config = dict(
    optimizer='cautious_adamw',
    decay_fraction=0.427,
    decay_shape='linear',
    dataset='wikipedia_en',
)
Each number is 128 + 32 x the weight over its row's rms, rounded and kept within 0 to 255. Layers, rows and columns count from 0. Numbers have three digits each. The size before them is the row's rms in percent of the matrix's.

# layer 10 MLP down (transposed), 1280x320, rms 0.0364, rows 552-658, columns 64-127
074:124131151099099155147020166072113135141170213111100098106138134108108162099188136141153142096152126159154133125158118170117154115099141101087117153127080154101125133061148173140147134170093162
091:180118131068106104138055171111186125136116170156064076148138114104044163131152212157121117073130188133172151126101137107102078149114137100134141102102194125142164138066133153182176151083157190
076:129092101099105156119154125138115162133121093114110107199104130193149159145131046128077125139130122127113139115160114171131105137111097080096142045117188114195120142149089123118170184081124059
071:176060121150130128126128118114100130172122158099094127145139164099157175100136128105170093193161138133124118127146120054088104094153156101134109181146156141122173130119024079117094049075170132
103:085167110117171132138084072128147162090118112129144190128122117162123090066082076149157123122096141175153126161082170091110166140130128147203126113080147102139097174040149135090044183102138123
047:158115114122122112171145086171126063156152179148101095128117140133123100149162184098118135130183100102091120105148126147094115124190117135130146141178145152164163133119086169136116125143056116
123:100141109031144143086162150098166101122127110144125173169102100164145104093063153086145084124157132107155171103093130133153123131125173172162134139114157100088141109110159115144185092141156144
070:216108091166076107122117127127114111118144155137073107049178125104147077148195076169157125167155140143180119166097216095114113099115125119094098130109106174134165171134195134167101150106154100
106:160090174109144092131142118168128049192138151114100116129174146125127137146054159141116192157147107136139133102068128170160140141136102148135149154100166199155161062156093150097101121073154074
111:175156106102170068149114137138074118150114141129119122093157158125117143092141147114137138082137120172168115120121140157148134120113140157044114135151116120109188156121098128081136142138104110
082:071093112105189147142073117106096175171103122136131064043101136109138118123237241059127088168123099130110101068159102111080150097078154101138121113127152102134144135145145089140081131186102181
043:074137153149112169123106079139116114141086074146129129136111053119106109127234168146112118154110121091107147140129169135116131107068121092189070046118196114121153122183120124124141134149151097
125:123070125076108152080121146104101163132094125105157127139100159154178065174104134115133136105127158127101116126128128063127123094164215154062158139158178104104154119112098143180156107104167092
133:135128099057107118175122116178084129086093127132144085169165162079119146210079140059182122123168109144112111126113124096118149080101115149095116176138134120080114177126078090115100183159099177
105:154126175196153106121127055181157103122131136174087095133113081129110159161160142158134146123142120130179116105178112130235094139134126124158110141144154091111141137159224112076101099136093092
105:109135118133107111153131141145113130161077156128131130087101129104130142101102221125154132107113107106133146154117130160086140080134146075052143157151120161119141128150139137082118113181143100
114:097144124151065140174089110092101114096095115148162071078162164036100224208150145087167151067099195128142116119098133130104135086074159122121145156101154122150117095091087158143128077112104131
095:151117128126136143148108135113135162131165129144105096076153110066130140067128135156205186146110150105168095113069164155140165136135123163118163122126075103149089095122093143128148127134182168
050:036184166074145074146123059141114156159128152085108136140120083101068109176142135007138134091162150177128107133051123134122101084107127178133171122125146194128198093116168142118076155099118123
111:089087191121042136141147114132112128123039135108102185139081161093150161177155168122105163069210140146122146115133130174091156134115095111143091149170110117114173197120167115116093136111150094
069:110168104145127126100121140118115116136117139131148146088129119135136174110133141159149126146114180167139120095113152156148120148156127140185139129136165124096147121174083133091167060135154119
106:062164131104133116112118152098137195131116115117110143152173130073195153107113148122123138163111123074106128074131128193165136099125121086138142144134116175115178169142134111124116126080074106
059:089156191151144084144156105197178118145115171112086146133157059074218134125225182098106121105168105108121155123088138121141099113117151168118191138181143146125096125096060121066147110087156116
066:139127088139114108151132116170159164105157067075118116083125124142178177150167124136141106097146122127131159171103074157094135095066097202108143172164143122129098115175103119199131144152126115
074:126098169156162120131148124131100111103030097123126121118155092144082128164178157148139060207112174145127118172114098102118127130134139163085115099120130135143085044172148108144096138137169179
122:085101103178142159132093160101091129155170105138087120124124056099159059104113151146132171174100091120111090116187106118112120109051152141139146085090131084115137124127149102088167130121118103
110:170155073151087133075187118071097131141102144140187110222178151137153131046174140130096128110140117135075135144084147125157104167179121138122158157119119148107154175098151136172138131163081140
107:142140096096148138129127128134075121111149164103147092181118077078140109146083137127076155030141115101117126128158119134118159134165120140167073125137151121111134127135137123155118087151180131
113:137247120127107096113148152165153174128139104135126108183194119128171136094104153158137108115066145134116120171129075185187132137147192149091156183114130105194160084148115134095110127092086116
117:126143112186149056147114080143113223133169115174142105082156131041155166197080139149136108116113113116122120165186152166103142093130092126114174119098142179117181164115151099103103127103128079
098:154137157119104177125092156176086129174093123136142070108141125068125193159105131192159106040132146152135123152127138123123190085105116142169145109119164136091109124134094117110202105038180149
112:114109102142135142144107141159116103093099167193082114148120106122117112110118112091130121179106136134092089120115170145130138091176106141088133185080155102184170134121153113149100115096167108
062:153166136169127140124104086125139119121144136157113153095128144150116130146183114151151163121133140098102139144060116101126115084181134124148106089135201168148096105159172112111111130141103160
117:144077151114105162056145107167109153134140159094166156074082097133142138150127150175135138125152124120119052094124154127077130096120104074144177129138102134110137196130159157145195134084218090
093:102142072172092201152106160077131176056094157070163117126128116182195153074122125141054149089136123113123115105120137128110159080184175130115121123145157112109073041155142130167122096144130172
074:127101172148097126129154143076211116090113159126180093108143097098125152160204149145112128096126130078129089136122139129141095133141194132167152165091151157099109098115140103169142144101113208
095:144134127193180150133118160132193142180127125117154125077110038141121066127098125141091144051100142129170137150152144126138210154151139122075152117147128137151154131130133121107180162165193183
168:138160106064172097135123138154118122172131181115113121074183134145140123111111132227171128113074119134151152096104133111155108115122144114137128062133140139142090054067119149080105113110136120
108:145075096118140144133149166161106143166169132182086081073140175166144087108105104118108150150106124108066153104131189159171132062102161081094150122127218146150124090154119080117144101121175129
050:095113098171157143138106188092108168124089140172122161097195165097134148134157128111085162060146161099131170155098152101106109094139089125155117153169139129158106189079074168119126138145112073
153:153168094183146106128135102187134113117093089143104143167155116102124164182087137140150102148105121099104127170114130055164124166124069170119143117121167058093081094122170117119115161135182177
120:129130157141174132124129135143144166130112176126225147072040176155088143127124092099090083110176101123148110085133088113087129145107086141125132142146078187134170087093152149131120098152189101
079:111073182135125133124159098158200124121118074092091154161121080171177151107224142142118109176118129125103093159111121134178158121080117139114184073140128151107119125118151122093129123160124118
125:138122122057111159177135116072081211125098060097147133106114177135105126113103088088086124131139138121141112120158123126046088103142140113048082143147151159085190172142128132120101070157138148
083:103165111142137127091092135124121095049080155118139135173129120152119124099197146122122098109114152168158135144085119148093087147124209105102117091095097143136108122095132127154159113175043138
117:089186115183140155154119216056177133141151087192129088126153080090058130079106158132163118113084096072171156153072110094144111124149136143129130182047156192175147102092165148169090085128123113
087:094138138088130052119131147114138131147046132143102120124157168143150096136125116124123140160131175122097174101164105094171084090145127088135107149163088141179235127144134129098102068063128079
128:108128160129116070089144151090128135092164141084081176141169086049109087145172177205153113120113135105151119137168188099094142102094180157140159183126132101097178144157127053208109134155146134
090:197146146115128142136146130135112097157163091138053104127094144086145102154255175134099137120131108117117155133146138090158112106124150129095116143136109175074083157103155158149108121107151125
086:120137126105149121163128144125074126125172112078082151123116121131123096114162107178138136087107096174111131146065113119096111072190149136113106164096174110128097145109113115075094126122128144
107:040225169170119148151136129145131122190148147105150154158212081088163134133083108121178137094111121115111123132124116127164165120105104141135172187088136129111114115147096135092187151091065110
103:155129108070195107147140115154120140147082166093198126120120145116109109161113110072112116060140122095094144166094127062105155116082190167097113198169135152144120157140117142168169183111115146
084:141117132176163095141132050123154057097131084126123157153118131184084116175208158144100156096134089162122129172058138130133057165133150114184129146120088139151069121137139155119118102116057190
080:079174126047120160110144091126137126103145116139160074110115095076099128161144105081154110098135105125088060189163091123075148156152115142106110050138124119150073148118194134126160103207142151
079:094105132172095140117124181138093204174051146083088119129153157107172202127147173141209153104120138128101145119134125120086139103145173136117138100136135133139091090100093158149131162129127159
130:107147126114147177141120137083112090105076133124151119101148158104098085102177181118134125110122168120135143129096140088118110101087175141122112067102107163090111145084143104146155121108134183
137:104142129086140097125203086135135128109120156139132161080172138107148076071160148165206123124166087127104122105182145130139151112096109116151110099144107079088140131143115098152114153156128174
102:135156119053164186093162161136139187162148122141109128119140117093194079140214122134148110171159064094127147093133124133137142123218168070075123133118099107092111161097115108171097151150159110
093:090189160208160136144120080122160143119086158127124092145200168139092113109138100176155074124059096114119186115117088091167131075136180127113100130139161123105150122093207142097093125140078142
078:135109158133145139115088078085191094146141118138119100110173138173155078145143159121171141106150080118170147088146131155114123113117155077112156103136107134160198142178106129123138067106149117
079:105099117169097127136145148123130150091151098114187103174155112114087125107101153138088190173083101069163175167133074113139097142143150160129181124122158132187166118141089103140110102165088080
082:115092112105146184133111098124140148132038144109085131121141127110166154110133164174158087112114157128109146134069115164105166135105158074170137106175102103165114153144198123132216120141113044
106:124168171122141096061185116109080157167136150109210153141156120097122155131170157155107094159064063137088167154155205126166136134165152124091091139130118105133116154149105099166139134096143155
067:120089098165064127123117093141160081155152124164078147146163175138110154141196165096119146196136126120230107185155111146101121118143095121154149100085188130157125088089144109163166106101135087
070:181121138083080110169124156148128090140080050128142144173080129108145160131194077109128149144157167158106137176145115199094129116113139141160156103098099084106136173124128170108155093163080125
126:085121217128110106172123087080126168111092117147163090113138162104137109186115139076211135005118132142132109110124143124100172088121141084176107131094128126145156141080087129182067117104142139
117:146172101106084176111156117116091125119064138116121147184090146109118133156200093083113151153133174114169076117150177136080134123092124110075120170106074188102108151139138143145137205120146091
104:127134125112067117213129117088145115189109131180176095139205148147101140149123081116089108123105087149125109120124147147179153116140126113086134141198166084144176126147107129083109151095150163
086:038142082127127098131093136144213069158099134153073104109127047159149103131198176117167173062116072134157160142093159149130113108106113156124155168140124150129080091132159179064116156158124102
059:148116153124147151158053141164111120169125103175125163149143084135135112140183133233154055165155161108098131133160088141112107089141105140126118165167104118116077194106061156099110137125073161
114:105168135134123222098091145099129122087132121068136139177049125125094121146146089114110144131143144117128115076145117102162117105144166143117033094136099168120165133119117127152133128127121111
158:102115177151162085170168138174150163134175156130111127125153071114099122132087118226133096182123104130156157138157113100154119140108127104173151121126122077126107087104139124142086193156182094
111:194074118179192117103060112159131120175140098138140119131143120130127090148105143156107111112143165115076151146123093118166184078081150149105146093152142071093136145111121117141190116092148133
053:150065094116070135063134129115165081070090047155130103132115133080097173113251142135129062198116128119132156152183097142110119092142153184164128148162136149109097166091134109150107142103120129
079:146120079125116118140126110117183138156123104119113151147123137153122102087200097061090137217133149103061202134170081160116098172121095148137153089142134176145104115190177131136107065172115150
125:101158123122112151128139163065117170157097108120146108131090196143141089147105109114159094105104132106107128119154152073163132103172184158062108196127139165103187106136102111169110087086106127
056:099049178073148143106136139135125145183136168119120135124089146131164136132246134126135058139093094100130114138150106099078135097140132141199072067117111149128059164150108148144080068101153166
104:100147089112089136131151169138089157139075168106053140124124173092153165170183146122131105141139157110101089141160127105068126088119067104080146117090123158107123134096143128182129145126139151
107:098162120169131106143130123202206114145147134183160067108212117137166170119133187148166122140102105100143156096096109152177117144175128108151178121148167099159098083134151162074073110171103158
107:141132138147166086157107044139099130134098146082135125161165077107145161170082135094179098143136125125135103098101112167163136184160171142238152044131152126111099147147147118104101110112124164
121:131167141148155114124139125127173084133160181113157140083130116138093137086086130139152123100125137123154141106096117126135141083133149123182109126098099120187134098109137157071127173103089116
093:133117152168082202130049144111133090136122148125122128149102170159135154123116151082135219135099116129098107104180126095123131108116156087135141182151137164141134106180120110154189097106125116
088:156147129096089155115129083176106147173128196127111128155148160069133124152139087142133144160084133188091119094115084161148162126112123112107148129146156062089118143134137141137096092116154202
114:133080144155106082128050117143137152153158131170090119172166155125141125065130092105187123142217160127104134121094181166089113183127146104101166111124161173084170150147140141067137101076144143
138:150064137085109125156152134157074162176101059147115148121133150094129145141156144135137105141143124141149074141206148129150096099132084120113116129163148137104135152100115127122130055091165121
073:120131097197112126141126088123168108099091136134196095134071131069135170111250183097202140180186132146130107127108159132141148139133097144131147130112124081098130108198149108104119158120085174
068:107124051207154110142138094127121118096086148080109134073136137154121192171194115144099099180094107111118140138122159097112139079124123123131127056157125113115148133145120087113174117169146142
079:057116121127127114137161191171139109123161160150144152109141126189114164120146137186154125114136070174150131103163121104159117107085148104131121163148132133125031047175158105082161196099124111
105:119085154180183114140113137104108149125124164119161112094106135067118188143138131093108129109136170115124098162115125092090136110106120138178125120114097128094159110120144124171170123134163124
090:135111071215169130176121143135109094115112081116147133107090101120133112126091111085132134103102156094069125127171147089107132159120095130147137135133166124119106098138134119120167140096104087
103:112159153179143119128167135135180171037161098130053109105184110191118133097153144188156153138141117134137151132085146182172161137118142161135138151125131158111191098195119148158091118120113083
125:154098150071198119107075179129065137127160195113143088126108136061147103105140093128123172151158148149141138175129142080146070111152180056045133118132081179129140144082173117094175152150133068
074:083108091158136092081163098159185114157138082101159116097073097122086119145167157137172115129149169173113089156158136077134137106099107087213093173167109138073202149115116122171116119081193113
098:063118166096143129167153159163242148121132070065173159166167117137131103156192202143125130119132142092106118118129163111163183160168166174154118115135134109171121072146116087152151117106167178
121:139069235098180045170133110134126163134164077101119146132152147122176158188086093212141120090144097133112113164136141154165121145165119093114105118127108139137143168124141084138079146190101150
139:188075137099132119127139091128116133133155124112139113094115076154155062189120170159085083082154139168132130139098112165130075085126154130144152114099111135162195225118109158132155132118092121
116:119145130171153199110094110070093125138173093097156115150086169100080139131143102032156071133128107122104125160203090092118129128090109108122108158113125077095107096122173177148103127163064104
128:146166113116120155090104065166141144100153174129171132104083107104127112116174124074132109146175137136140149144126107169112088124106169172146136083092124132086129150103169105158151163127097133
080:120122160168106117163172087118155148084095119143039133100120125081115148144255190135113175164141133109135146137133166115125118090095133161145107165152147106090098180113147150154115117125156113
105:125148092120164155152166156114126142137195138158105147095097119167139085154107136168148104190108128071155148099125128141116093149137152063103069119126080152149125113129119116135172070094111074
090:122167213154127079100122140132115134157105121085171140175151147157154095094109178140161110054098136166135137119102114173145125146139112109124113169135163163091139072147058125090170155135152088
142:162144115182165099147139103157116060102184153090123136219115028163117152137133092080143141119163171128139135135147111138143150130112176139116140107110166124167108185129117137101101112098030081
079:071114190219096133137149085140176143118103167077087099146147133131108122144178041106164148101143125114153116121148152098089137122124161088129115138108131162138137120130097109162097088114111129
047:142135087115115113117159152123131160129130116091112194141086129155186158110051117159113115137164136114103092178100241138111105129158142144062131147140099162123130140155106043147140160108129098
129:103127137154131143125099150172147114067185103142135089141129126067121082119159129090086131108130114120094141156148107134100135154082103098119128148154097124162110182104217141136133195151052081
112:154034111144109146165095153066087115175156161122129118124168141169101150141106146151140144145134170097149130134109108157043123055119154122098159134126103136124127202167144130137107177155122152
062:177162138143159095117173105168119149198131157076049121134161135080168096134225159167116143140138137086120109148180132082133063078132132084149077116138130084112101187125158136088096090141176131
# layer 10 MLP up, 1280x320, rms 0.0492, rows 553-659, columns 64-127
105:137101156129167155138080080145135111111109084143162145185092124150097127167105180099082144133085019115106121160155157082184116115121140098120091121158060126133111164171157141131117151094153170
090:130153150159139102104108138209103119171151195078135128104156132094134111116138218150129110122128062105150113154100139071124133089138107152160111156131070175088103096143157100148076140194119146
093:108141138123055175076108141118159152087099144118116126077160090123103106130102098096094103157106152084115092139135132154134144110135082175151137126118117112143117115187192139159102140166086156
100:134155175106066140099199184100151110146171129135116120175163175111136166154115135109053139169102130116131143172127080140152107148139181133099145158150084091145141093223158134174195110119104132
099:207118140138158137097182108165076119129112068140088122126141089080112118139054150146085151147113086087054133152161104116135130091125131122105125154123135096106104152130148126161085172114120113
121:170129118086160135069165138087046137132153105081099164137169145153102109204071118153130155115110131124113121147125146136168156054183147147138143087151151129089056102056153111177106174116084118
091:173137137111111183114153104098068145155163100119099134125118102065149125124033190145095162140119117079120104174159142109124112105151129144139082160186106101101091154116167097174076091127113097
113:142137227237150163123154161130117124082147122081136115128121091112198124172119196112105169118091054093087116080089113169124155086175136150111142135152117168183085089139171128132116161130099098
092:139058137143080222099188156097109190094169126171123143181122053142152121137116094157159119137123119126103148132137141113111134121123095050152130155124137071143124163171138102144097104085165134
100:140088164140178194111123149137105158183134123109121153205154160131127112148085144110120082140109079133123090135136151137144141108124074132089127177173107175093173132057194084114122122134100135
085:185145115105123131099131113098116137171129080119101115096100114098143105121061153128112130217073086080094122160155120141121129147149148138121138099114128118086120142122186105160094123145113092
101:137166100132170136140102126122141109196073084118082119087162137075157090084114208145144105063101111134122118105137111155168180120102137130144112113147170041098147111102148104132110102126133103
120:122182123173133208121140144116107115142127149149119123148089081127174047100133109099093126089076137109140133144172092097132113117141151100135096089174077153192147127125176167149127091098105109
095:136146105084088133110122166088116139152142117110156124162133164094134118111102132121182126091143122128054126170105125122054197187114089135051161136135119176171131120096051162180166175127146176
108:139111187163124136100160112092153151146214103132133170178183091158140083152116076076110123232104113110129078150120153103180114176121122142142134135124120067111109115141159139179037164102113068
109:181128074137144101094096101195145140122053129138113126169058113136126068092108182187099144124112109118142107095151136159103149128145140114163108065135157148133089122125200098154096124123167202
094:130135174101144093122198126148105084121115117145140141136089144144118147173129128120017086121159117153115151180174101100144096082150150103138088123144170188128114152140151101142116103092105096
072:179091134158109160075116156112163119100135082155109095125125178132177118070130134221083152191109133054115144110188130131133163160148077069125132092163091079110093178116120148148166129127086138
098:162093124078081110147131101186118099106134131081117111163134118139136119098138171136082135247113118111070134165170114120087069169135139151152127112137112162105098130141123130138070150123114106
095:113090134130093142157196138121148142144100106135096145145100098135117110163131178159111100098147069102105146203095130078089161154092105125089143158121095039044120125127168095115058163115153167
101:205131167111107160095114065139102107158098123101138125107080139117140091149117103135108199123110163105140120166149150104111091115119158134109103120150124129119086149137155118158128109110144141
091:162138151134122134122129100125139180147130110085101119105101121115118116130130157166144113143112153035077102146176138113077118120064109077139104140136166136065091177150240108158055117091074168
082:143140151093125158119130151100105079132131144164115116156136171112058118118132141112120139180134149107101086110152145095108126135191179079143089090095069118096145170077155152119087151093153130
084:135141077105067170109118111129156133157160142168107131141142141113140130047117130078124181083137094091105169083150139161130152129125114102146137158163094138113160200064085124131148136156059081
107:155172177072135075156212122149148132082102130153136124158117183124073181118121123129094064080118155139145202167039139138138155123165136097143114154191130191107132118161105169140112086136156159
109:142125163116169103127128140124122103153188116114127158136156077118075176108098117176134120128144062066110126183102172175167160177136164074112138112186173147125104182126100095141128110125139107
107:130111155146150103180111077167159108134098093149085130125095196136114106141129141120095093165135129159093151155084140060142112093105125132114156119130057089133116123116152127122123182118090121
101:143067139141165177138078056114123110135108122132082145102092146095086105232129164128108194131177090156117089111144150097091090109083070176125131108111120109086126137115134088122122132135146201
109:144108200106126205128132141125139110133159124080177082109133070107136119115133157128126163133150133086104096131051082091173121203195183146132074127062077106155094104127083152124092141164149191
087:122111102137157101138131096098131122084146150146141158123090140155111112100146107060086135212105139110148115095145121106120060179134144148111141143161098115141132134143141140159061142201082086
117:168138115127183114116144112100104145083097127112067144144141156130077115132071099170138138104116114105141117131146126122144165079136075187124127108113140132143135114152133106154133122123155112
091:155069087102078146123169170126147116128099087104092112143126140122176128145130159133148187154178130135112139111160124184119114174112141156102125169088050107171136168074127105160149103181126084
099:166156096158174159137153158108104160151166120155118187145177083134104187061103143142113160103088065067162129118143174130151162136123157176079080099103130126140122114114091154164070073109097109
096:146103165094180083081136117149117108186188097137094128114131134104083065171140126144241099111104104104115145148123138099093073185095106065134107103106068144180151184111135124141150170117149110
099:145126146110238073097147131107101118126168120102103179142139114131115145141090148172153165151147137093136104131127180109121105129176081161129154146148063117103100177064159070186114153098155078
083:121147130080076105131153101131071070045128140150095116155121178117132141112151123110167103202149097092112103119110092085111051094122132124164134086105119148145110126125102144154081089053071034
122:155126137183122139109149062156131110110145085072148139134113106107181106156113163087143182143120097112090113113103129193154050117143138128127172129148071175167056144124149162140090188136081095
105:159204180131173118099101132135141175111077138087153181122111112135167148112118157102156130128090123148146147180127142100137107222158143151135053142122111137144100145096122148137147123153109126
069:133149154121128118120115068165138111178153123092112083189043090139105098140118129155159092187124088178122106084130134185130151146103161113124131114094086141071134092194161116129113140107157176
128:130175147134168114156149127142105147129149112151112139106086165133163099143126168096092120152058090113113106115165137063064143155071120163122136083120158184142086158080147140117103127123092076
110:139171083100189167112163078094071103116062134118131184097108121145126143090095103150096098112120141185079148141103145183175142138114110134063178140112082102126129122132107126155129155153162104
105:176078165101164138083137117118078138107104106144115126088149069111081135137086197153114097175094159083106100168140141129109167123126104114120125116131136088085114139144130070154079121148098139
112:148083113155150189132084107142140175123085116165115141154190170136137164104117158157137113145095110156147110145162129097155161140115107129112094096153171062057156095173162163146126091133135167
092:148112158116133157125169115059129120162121121096108119115181123137151074129119082219151074087167111066116141138100142119142167106143114112129103177150126086131169135197152103159055139108149087
099:181168101105147107108156099135089153143100137113075145131149162121146138161125195155122074152091138164073152113112121140104176116086110134077086104137113148111123145100171142134217096154107134
098:146069099134135179166158118166100112090136153137110169128076084136094117174121116188149120082151077144155092153087120111071107132021118125124112120078106060050114131119156132150142100167201159
107:165140138100208145147099130118115164123140122090100183109124107103072095149116146198145106127097088172146118069158157156167116081120147138130152149120152087112135143102073096172090141132153135
089:201101181146130109097171142115043096146140061123110105085116099071105125125072152137049156117129086079138133117092111114170158111155088125117104100153090149124165161140152127172092129095133132
100:139123110161103116122167125108171117105076155175127086141141123086093160134129128164119144143118207129135170091165143126153111151061076082157126153172127088157145133174171137107143104095075108
100:153019095112142173127154113127111110080139102132067113153071172165074097169120116198143082165116137120150078149121169104134091102127131103158071093155105083156140149148161121155060103169155111
094:129110134176076134082102131113154145125163082147146138170131096127124153106109113124155110255095186164117125067100123172124074148163071071136207030086105136112133115155100111088069086176115068
101:143138200091185132129105143174080096111120130076206118172100138119103140134103132093124087165154085109094160119123114031099130131087079158111096126165121137110133160148141103193122161111155141
093:135103116120203112093141106158126118189129141101121185113136151133145116155132128181055115177138099146142196096068182111192076124161131097135144196116175085158156133119158092100144153051131141
094:157103152096153097147079075113099074105218137162142141113087123134116068103118089100065171112090132101165109139125124095167132157091086141142110139124068107135116181172167124151108146122089123
130:187105123132123118101180091126078150145131139126135137136160096143134125133086147158118121133091113077135133147109132157163176080095113102087120113099148125105146135160193097186081143111114145
122:138127107101180094095089113125150129143119155156103106104148034131119172113100151179146112193088141064133139120090147129109101183092144093102105138099124168149106116119107109112137116074125154
090:163083164150071149090096131129098191079121132102193105098084084166140145129090089171117150166093135091083099180171144092113137108087091162104084101101163166092120156220170111190118108121124145
102:169099063109072161143141081087109111147126082116128148079117113118108104182106111180137145127124101185123117122106119115115115128089130100130116116125103082200120143118080109167141133139149159
079:136115138125127175114189183130102150097172143085128136145095118082104169094124100148117106134116156159089097162095113092124096132165119154139060095135150136091029098050166079160118185120139138
101:128121161137205130119115131075095167123105168062083123114147142135093087137115220095098080094095061090085146127071108040140129114169102160135119118162077149021161097165161152184071120158132165
095:141182156126138117046147122137110130153161114158129146139098106119064113164123137132060128109155053165166128140185148070110077153132125165078136127097159113094124158133089160139044132137180185
105:164139163140152089062133130149051166169150139061142130145095091120128139121086136124097110140062060096111169140141151159107118146133190124054101137112147147131133200168145114196078165120107140
089:177138103129136166118146087120094120102144094100126086120152129113131119132121173111096067080149120113095167125162119046143097149132208081132127154168055093065115149116130151116104062170130146
088:147144166162166108103176153145119173180103147126108183090138150127155153120090136201114092123118152079084128147147145129184149078100153110097125123173143121112094143135157105103122109104109099
112:188127103096115136082094065125129109153081149125055124075072155130143069154114106185151162176092118127095118102164134117125162131125081180101165065095110149128135145098213094136144129152155152
097:155129101109123160098123148148127139102092134130135180148086119142069095126116210111103110131101106107116164163157137140101104159139092119067115110173120130063139115147115087120104065194142126
111:168142106084182177078110111154122100093123099166100137159128086044105137058130198152127121099120130121162095097110113170117152154112095120142133135123087161086079189075154119126126121163076097
096:171144119084144141160164100185136089135155048141142115118157121158148172170088119190124118137058117132079160161084133091160158144098136169127146124195145141157111147117128121146127155100102133
077:119111119097089130080185151095125148129118107076144097048101159118118146113118149043094192124077089149132126139111139069187118176130115178118113109133123164167170102153176112139136137131165071
097:134103109125146076174115125105156164120106107164146117023139158138128117157125135121172092106106120150114151199131142151059130174110136129078167197103131090136068145112101074095121137163088156
123:145162059132158172154133152139150134123130056130167141112114082121129130122095133195105077082130144121126175204148151139115117147130142062147103081143153138155061150064118121125127164113117182
104:099080149132079130102188102100140112135134133124150145210136155134106163070108137183085141194078185116132120109144190111099125166116130146147128120137155183137108144144168131099099090137089126
088:150060200126135139106106079109076126141115106108125160100096134116148094175093168132142157114124135124056088168116168099151156094151084152098066159130094155091103152074155078206087203085112236
095:173144143136193135175135094114107139144159122126066163067111134119131170132105170143101129106110145086065137168134164135119150112144120134111086171154144132094070114067170123151111105197132126
111:146169105135183134157119041128137128162086143156084105086121160136092140082125157178105124120100090162125153102097144162145186116080082125120157098111172106116108118117181118128115184136155147
092:137178098093169089105148139088126160095166144094084173136141107125085122136107167161115169154102120088088137191114144114151115127081118182096131118131094145125151131118224072130139116133116162
093:132192149122156078086129171155139112087159154108151129158108097139130095129118113190135155181125053071116167152128146103159103128133139173129160082129096156154105123112102116128113191139122090
106:142130112044114134144212099165104107125082060096132176109101183075096124159113141182094155134155102126110134152107150107117051103140149113155141101149064136113088110059142102113192105147135153
107:133164109156142171116143155049119114130145089157145164108177138141149151124116074171114169140124108106152174147125165089126059118150124114033177134176122073180133109129113139181160104127147053
103:163149117125126180150124111099063096142065077105154121147095174112171120169092134116121163167131134152099118146153082137107080089177161183079154160142076075062101124123096108170168070113155142
100:115103101137103160087161125126118130112166128108109153093144082108152067142123131131118071100123162088149134143104093136139100123098099155108098104071085058060153147141181124158111148135190080
106:152100118127120123135182057150124115115122049162106122113139130164088155179105108106148212117107193125154091135130140104176139115134116165134121092132134135195096110133141153134121055084160115
122:200140106145159130102146109147142147171112162091071153067124152115133126105103137136081141075107164143099141140085136119175079112194076148089152076166106127133125130100153087119136126116102135
120:139133135229137144065090145155124122100166153110108103226091134118178118122136126088123131040094089110145142126124092201143154143128127140106192184123108137138113165175163088142116186154120155
094:105135106140142172117130140117110147147096140100151130138127105123111120106121164131166116136100137104122179135116172110137125145123108055126129063208100089158112103123120143127158115159168046
087:183100152169146190139127113134079119146092097105110123119100098100113105156003152158142146175084042110093154174117152095146134097126132133097089121137105102158112151127155137171117124112102119
086:179140159088084127129110029094115176156102099083127073128125144107167087133128128075121148163178162117106110169099115124083142135162138153120139104144128099146215210117103193173078110121099120
090:131169113101135134125138116141109099138152134160156141158122062140130136115103115121171161124112086084161134083108183206167178156124087150040128125111166134161095175111125092139141148111152085
094:127143171080116142075114124156127153141110172143091135148115137133168110149114131176147073143123087092150115111036143142152167083124112122116134126101111144141171141153134122162105130115159118
105:179108102162147204122087047121106134184127144137038126171096101119116111107118133073182158129122084119096051122150156172116157138072103119142137175084149104101074146159217095155107094070135175
110:134102077137094119142190120161111134183086090149140100112177139093132102134132169154091145082140104152114122109160131189137132160112080124145122170148180086130143110188151114107138128122121125
100:144111170115112181134188058133094115131108093117092171135148081128161120169105093146159186196140102038092093139145160161121179094156136178136116096124160081166137160117115074184106108120102166
103:152061141139087130121144032181162135098136067153077149138125150124129120119097141074155063166095080056078105158121132119116092132075080097152127175163125157086111133114133141149129112088102109
108:130180111171089141099147176088132133141112154155179118082113070119119108083108154086141169120098155082153144118153128131055121143107133125112125129093146170159106145142113153100115158131160075
113:107136131128107145102118148165135079135138106151114119239137152068107145092133147111136157138107087056112118179140120159171163141138122112141133148181122160105053060155186092121103128113141144
118:113098056089123137067114170164101111127041154149091126136121112128119090154111200120112145111100124151088089117075099188130155108131101104127158125151108145192116175041183095139122157145177083
130:161205144074161162061178132145112139101151118094120153152160136083117104150091109171084094173118110095126130185068126152167153104194145164177125071163101160107117110056137124128127137124120106
084:187123165164135139103192078127063153094129058151102135117124095093117129160068148153092157104072098056134127166115168112153140082101117140124115198135158104111108197144179126186067116103108151
092:114111175091098133104126103131095109092070082066208095155128131094111100130128159111135146090129082151107106164161106067126164110141124180100143180133163097096186153154089158148087152141147159
092:159100053104108174156110098141145121101093032148088137097092180110090110174131118130103147150140095102087136155111117083105136109096120148132134047126118111107131121097156133110100094148091133
126:150149114122168103125199144116102105155132093145124128143102126082128105095120116193109102078136177186161137156150129157150215115089114116119101159118109060118152123125169144142077094173058120
094:139139153102109100125158132140137117110136104130105117068171143111120155159112171097077096136085133138140167123117117140135151099124113116143126140169113101138102142171167144142149142140118103
059:171113148131127163121068112118115114131136119143119092126147131104081119134082135084133109142107092141140203122135104148131103124103112108133130111097125133167135130096134170133081124130103141
111:132169101110155141157176100059113125150112153125122169114147152135118179139109133200202125119115125153153138092123144128176161101155158152139156168119181087111166110119099135137135108107155134
099:132170121146103102112172100142127108127118106133162111211111082124142126116122130124133133099135090093096109135128129132194148192168127131133133126102159091104150089130157133150111095071108104
092:196148161074165182093173075115065141182123086118118130126138081083136120158061148138068152097109061085110103193128146073141089107127105073124132165116133103161046154134169096171053164118109121
101:114103103037103136157129087164096166063116119137122158162152184153086078146139092121132111182124132138088163146193109069135116137117152148132129123124079148131150177115149105157109160105087119